Each number is 128 + 32 x the weight over its row's rms, rounded and kept within 0 to 255. Layers, rows and columns count from 0. Numbers have three digits each. The size before them is the row's rms in percent of the matrix's.

# layer 6 attention key, 256x256, rms 0.135, rows 163-188, columns 0-255
079:141117067122131105093169125103113165128176164113130120139120112136120078129124100159132144116078123070124168150141148088155146182129160133043176128095121076092171105094146147131100135110074076114139073079160072144089029113147102100102133096073093105119123127173145115123146156107136067167136143127105071116161092123141074149107105122063126133185144088136093174128156113127138125165151085147102124150147081160100156105115151149100134149119107151178074071071063092131162152143140145082118166141110084095063154068107173099113100142089138157148078137162187169178072099118174134138182134146153064149137125145124156131112112084164127179180068117124118164154153138106070029127134134182087086089141124086142092130103107110105094106141082177119111108094097135149120114122107119
080:035138142083160154116167180147195105092109158132198103083179124160123111143186100137127118093124112126113126139126115112167149105164116130142185128181126138135103096170159109094137134156134144097107119102110116122138125120126149152127176203116102116079116132096100169141112121103163160152184138163135158146141144128092091159154108128123130166084179117136180121121135085107090166142134062135107142129116157152128112126069113109118134092120163099060119141050223125138170123137115114115168108175141118146094069153156158099071083164186209115115161197160150127141168157120098151094044182110074128122117199139136119198190116143128167144140113092151056151160136175134216106132141185139085134149101108107127149076135153141186176098160166113118095111132162120124118139126114165
090:138101140178122105132097203130089045097139096047115126150119150109116069053133089153157188144083154116108103153153095149166122138128135089120081125138127145086139116119180077146145114114126101170176120136111104151080131104222091133166098124160151076169151115191095154075121116125127137140113112050110086161114095130142145093118107098133167072174066158144128128099199096070062086126115182096130128126120151143133162115141197127151151094116104156176202122115111177167072162135123103146142097138085107091086141183042072143142142114127068123137173124148151107167123138169114146110177098152144163123142113145161095109115094110150119121081133073126155158106155107075104148125140089139119096167116090089169108104144124144129135161133118140204171129131074101166119118152108078
107:106150130119099124062138155182162083169123168164090146121141129096144168160147136109145117094138114113179103119106148074192100151148098134116095097173169151080167085091126086098156146100133167069079112125097148143120102167065133155087110159111083134085093211056144164172171163104139094128172127093152175097136159111108135116193154080158114146122179120175128146157081118213140181128159072180119115137146138115138115110115124163106153123128142126123095119131142112137156093095112117093102107153136139082129099111195179085059073169131186097131094130100068092147104112106152123110176147161084158162141165061062131144145159074124177143167109130078114092161109172172168115156139189153109187118133133196114121126085146095091117141183102108094098106137156123112096122117155145
079:108156112140123122146085173118099124106148127137077216102127140122080153103122092129120173100129130122110122099129097126140138138118163086109131129136143144163102139148133124119117125104171143247089140153175041101164095101120087152147098128179155115140092147162099096102148101115186123121061092083124104075141042143097215111102133134100134118098124154174090140115092149143089125074213144157157100065121157156105137158143129178114131081122179115094121113130114114082081132175114134090082125129128120100094136139112072104170150140131137137120159130136168159139181173149131094126097086116112148088080134156142168114139142180183037179104093117136131087142105129157200136059106099102144171128158108162168156184111189153068135112154118137143130148109166104161035121151102106
079:110118111120100153078157074148111148155142197141121115100190101106168036152173058128093112110192158145077154087137149106107098089111094139070132158139152079144150144160135118110120128151140104157171086078114176128101180118158075094141132112118136140147126147116147133158122185164139081096094146097136155164154136143174125185124144135147115164142165177163103076116186156150069091116074123123147132186117179095110158171141152149175144140186116148172143120186099130156110108067139134145114167161028121077091165139073114137119171133153117126101080118146080199153053098189103121106101147094070128114173153159104137093117182149148083117155152148075123197092174126128115099098123105116119104105096161100116107151104095099155147150150102138072157110122131089183132141114092147
083:129195116152078084122136225159174153139147184124173111129091108144103091180196148082144134119133116094152100168196102140147118099158138147114137081129115141135212194162096058145134119155126106111147137117157185126157176090145200136120118148132110145161125129123172179138114150110132137131149085155152106123104110139118135125118069130146099122146160125100099141131133088147133058124191128055135107116120041089105091138087103128151110187104184154140107173131137108183065168097137074155089123110135138089074108161114108132094148107127171124134144168120134128147126136053127122124155119109153067177112108056162174065149110115153115091165107102124168081086105106147116036122202117146101141051083112105197126108161106112157138165119153114162098145119125128129124143110149140
081:129108089105061161117148175104131196093153081087112167149173141097094104123049112118088057095158136146139087142169164125153152048183106111100144117141165113160116156134078111136109075184057167125148125124136169142154148147159140149118071091109121131099156146083123125151136095144121095062107104101098173146182087141108167104094114117052155108125114154191103128115127138147148169092082155108126089097225134111053139125122151108112162109157127186184156117128182076106121135156137111128081067136147147109110090125164110091154163115142110146124213203079119147140174101158156141136099135106152120162130092100124168077129147121098202119147104134111116106094173106147136133161086091114118124128164106046120124083149143136113143108132151143134110139082102133178103178171137077
076:138143138099135114188083142070101048096115151149107128064116137057176186146120116145123112103130126153124110115110082118140168120123135173133148159122126148131158168195161139144092094154140167175108176068128071121129130098076176136139121170145190083129117120158123112116183172088155128178093084098156133155144108101146137148080154116082148072124128111118159166089091143131163148117118122122128108087113110147106133166093109078156055110097137148133177124112140194168111128129137147156155185083120122142108171158102121148168183109132056181158092124173143134136119118119135082161194140162073130158119087198145144108150065106133182143115130075086181182076124068083153121110112151128109159174231127083155104167149134172118118170113181131173169137115096121089122126116182125
077:197123185171107143033162078190079071154142097144150143131077118137093149138116153141145066109103094121108130092091071145172094125096175154072140108120102110129165165108077120097124142141133134157141162169103140143134090086156152140128127127126097117083188167130134086127106101150119088139103103141136170099122162186112198150122160092076122148175099154117124182162074199114110160134118106169159105143108109145124131124143109104155140165070132108122152156096090044143182169149089190027143088114155145125110127127118088113161138109138173120151090136138109103116125132123098099155160174156154106130102097154056157103160160202144147071132139187068164151118093162129156144132183180110165140133094070096127163145160120150123118081160106170192125083123164164135150107136137109
083:198167123148153157138140131168134146091115185183161142055098155144120170132135128162179133078109164096140166093152157159137116117104090151186183143104120099141131145127085100099136101143106127157132125161169139105120126093182131120131096108119125113137127058205125153087185108136165114148166142163108093133143118177130178103158130190158134063172100145104116138156137038079068172134133188119149113157160115204141086119087123163156115161151106139152100168094131082130116109138113143145193136171116089117082131144127147160128111062111120152173108145138087070102179185123149189142085116107157136103146113094206133111076116137085166149109167115064113134108106104125085091101102153130074086186130169132155163199137142141141092106091122140117156084093116161209126145153130074
078:191129130126164129093083088153093107093198140124094111150121118173100075064133122107143157162065130085144139111131179124063153056157122120108166103057106098172098134115097141154137155097103129111138115165143118123183100113069161153115170067133154128140107093118089132139082144083142181151080093120130096126115142098144120074085117119111068090107175156119107134128106126200135110203129089180213142086116088132203122110150087121178193149176121119108182160139192163166154053193101123156131176129114164132143145096111111070161096126143169125153133120160132126142131123160120134124134114124147149085147101126117116135137079121108165122116119126174108151138103049097128091088195129125172115181111122152071168109120147155111122153106183165051159087111134149137135166120081141
075:128073116125088139173071102154133147142163094113086141128090113099174116121129169118100143127142122152134093157095108126129123131126084099120067122133144190108158188148141110139128151116133174116117178170170144129124116186153137109171147158162113069148116149095126134107157103145130127112159158098183146165129094156160111134147111205143122126122107148173128114202139122133154177104117159087185142102184089133132148158170196069104072122143125101125155128125131143114042114106148150083155187123123084179157096084138101194131113190110196181098113140079111111130084086113122123124149101060097131071109086093154139091103182133168100105158065181146162153047106136112157112137147134081132177163113120199108127137092064135095085144155122099194165198094118156115190098083125130
081:150113101109119133158131106065068169216115116155105136174120133170147182181081147097141128170073182124158137083202087171116092164163128127098072130084138206181132130106170132155112058159120177126144147147082117131141136124112126068147083193148103157126170096129130171124185144112140099085093135145143087164123130063167121110125125174127142142111157112105074109126149080144171121130142144150166140096111201100046151113108167153175113139109157124117129117105097166169152125125163093100123134108145148134161100174108113196206175133088097131135089113117112133162113118166110130048153132223132147175113186167165112154158163152080177102121126197130104120070128171084118127111127149144118134151122125110087084134112122122104109185109148103119076137167102135144154141139131094
073:063130110123101084139124170128144105066117133080154098135118149098076154097137140107129114090141064074146125149096142146042122176111110066166173141086068165073093154106092105131183122124148149093133111121060172102100098184182188131115140143121137168176148166073073125113097143136115125163091159163132151126068140144085114133107114121133138127184140134163138072094064172091073145120135158146104085133124131110108117129159140168119117106172118097174112120146090134184137147118136131148149098074114086084118134086158149187187169130133100097150142162202100154110116146157143120117103086139187124111128161148141075078127126080158178106120107137135104166116078131155199162128136174122138126051131134182048147109169100166086110088160150120132095154124098143092146051122082111
075:149170155104157168163117142198123149098115147130176143155115188137078125124138089118163097146077126102150140117113139142185136182107125124132097137097154111119088147121133105123077172134158156185153156138101127123113069134179035117100137122170105088152111118141139076104212142118121151131087149099123155179170084123131082136167068152133109163135057110101124144144160196080090164070141177107186164124082088115099106143129089104116145132134114175174177081152129086139156156141128104097090146065122161116145139161064139158054138100081128126140099093105177091195103071129172091125170058125098143135162175102085074132096134070129109089059119118125161128106084144140179107183164105131152107155116150131088093095147109127156120155138091135110080174143132106159143153140130062
076:104112168120121149159150131121137144102132130099121115170120168143135118161124163056157074112127143126099091132135101155152109123126095121141127085150117153128131148113094130123123138163154154155137123134120088129073077117145086191074148149120099146075109121077052188121046170156050168140143134141119167118118098182087132119123094181119128109130112084178168107139085163141113073089114082185055119143173165151104187163125095109167067155103154124112116146130144153156109151121118082123151166155138091149124080122113123164178086096198146074072119113139091156117092113147177153136095189090117064122098170125178090113131141087144144112112134141084124050124060132137137117113119184081161155071127157100071129081080190097132112088142096152103169157172084111116146134149221158
083:137074132190129133147202115118140148105108169096137099152088142150071020104114097072155104162163175101145127128109142159173146059100152087157071154151149168101079132124113135199112100106143063113095157142118060121072095169114135088085142177136113116112065153116123085158080093091090125157113114146175114117171177153134111147104152165125130070085130123139145147129094155108124212122143163155101154145118117141134135075136166091169116123152166097074124108191120129148103140113135153115116122147094069128070075188186138175126090167202134143084144129139078151134099128105075149145132096145141108106165131097108144098171120121151066162138114127108100105139094106110108121093135095090181102128126130131100066096076181116116139085178120127115115090185165127133124138193090088
085:138131107097137103123125171153210141110106122109139068140129073151149045180157154062107111204163114129201110116167117146136184132124079121147163092176139151149107103101108120143145163162082080098174185086102132152177141106159138117092172129101091101103153169155092131116133075087186110159112144076079098129118105156065081147128159132168156166110166142139150140171109123113160074150093096120151106114171165061110095076142098147126157129142181085043149121131103177122168126091114156114136113126170145064164153140089121080089126100143125038126072151126150133138190124120157081138102158118132129135155107189119147162168102122093062164134108165122102178114092134163124157128097117088122103163152099156124151152104090101122123151112148148126055093115162146113096100156173179
081:080074141130105137135095206167121127106092173110145126155108118139164124119116089166158091086160184109147101109086123096110089136126157148118115102143095085089120150100135105119122163116180070133176182174186073129152160169093147167087100126153062124146117101080148164148115140167208168170093151130142097121083134114168112095131107107130064135129191124121167155187152101106140106146142116143113066133109186079125128144122100116140128156134118032154134126058182098117180149149128071071158123100141158094087134108120176032104149200163149144141117112120139168106160171152154183081120181140109106142155171118135132091167160099123191088176117143124139143192111129122131143152118151060091141139107100099133138094127084108149142137162107133089061067112131178159147116088133113
077:131167168105171115149097144152096127180145064121119109190082145152065124084150064129142126110084076112141146117154119122131165141175157114140108162112143140121160113067136157149117138163091152138140129169161096103137094084178147077078045191120195110141055150156197092177146127146118110094183139119112215125134121114199106067122138106115116164077129112160138104120124119141142140081119124177117106144116159115128104149121138104202112090115086137128105170142071145121182138110147091110140115114094133146146152166126105149201204120107107080147144111206103149154110132184088113125144151146117133117145138088149093127162143084130123147214118113216111109173188166148158184137145154052131114082112122104189139095115105159122160113173122114151107149127133163096123181114124088
077:134105181129113119119147105136197104143129146082117145159112142156107124107170147106104171186141120166127158149199053108124105121146138176201139119139141116123129132081076105164144121095118207054094130117153159164105063134138098128126152119104111064154149119110193100145059104146075130124127188133082118156159105130161166236130088105128179132075173070087113086171154100131124167186089187102122064168128111187108042143108140125128114081153181099146139178160120170108052141150129184136201107149042118114110123102118129122140152134127080138092180139104181146142143120104132132132101097117141158133150149145102136147150123115121147095170113164184149136134059106124130102121152144172110108158148126124098134132096125156123123118080135162124117123107151153172166059132132157
077:140120105165155121157131082088129067164123183133171089146171151146155133117142098142144148122135132181185092121138075138125106138099108104196130086204106079102159127132188090120078109090134136156079133194135093158154152151158102149118068135148100124096135070179121123140131131185114050166084122131083154093179111158075076126089089182106121200124084100116156084117130106108147134218162133134078134137176152159163088146151181121130109111120077140121143143095059119194102137126149188141092142180159175129116135188116119118078136193144094147152109141129124158082096079164136080096093070178130148178051098112172139122168095137127138162150116131160160135181130137181153170141121152160080156129098176138139124103139131149114153128124127133123132143136148111122130117070087183
080:162136124117144083182132148125181132183112148103131062053131111100143070158201101188123091144104112149177136122121168173073195159172100097123103133196116126158161093157168150127153172086123150140110148159149135164133075094121105147170055152197120105171120103149141159097131054144073114150118145083125137109148091140125084154120138108115157159142142151125183136105084188132122100184131145132150152152157152138106113160144151177112098114107067127165153128090134148164154106154111150105149094104189103215083115175123109137120164144119146165161191126134133160142165127187116150105140156187126100104107090106152198174149057106120104095122138122170125193147162178124083072145120065129110141109149081150189083131133074151107112130154134117120097188123107097119111113156167170
078:053119134092125098129116093095115107134111154104135094137073156114097163109148093123126133111072092131097175066116125145122114125117137136073127165133151108189089161118114181110133056167080109099078127121153151108142135139150136095135088117126109173086102111067169077114089131157127169157081093136141138095118100104117151112148136150149109140059151077139140141144189193108198154157106143202119142158175089168168134123073149129106132104125129124094090177136070109150125129182092141149127107093138161113137087203098138080106086170162153132081109147170095118123119179111146171074122156093161138110225094098073124119155111174195094107157129133118091078178109090138184110137185073129089172160165061108091116127104132089138136096150128129109083083157082154150173164170126107
081:088140156059149120117152073115146198160163199126162135122080135111101178141127160169150139227151074146143113110114176191136144146096098171150126115151106131129141115103173154183071085130127091083108089155116118125074066108090117155144158083111099093148140154136159123088139152129121078182088163138134145056171125118127129164146117101161160086133141134169124119117117084113141158090161135134114143080161157084181153123079119136097129111107120186088097157048138135078169137147033108058130144133107116144088090102109188143104173120136131143216107138189164098075088168108152112101147125118165125197160097126108128095216146138150133115145181137162135149132152115139108096134120115155172104097105161138066151138125082109116141149115159098132195125130132158099111111113147080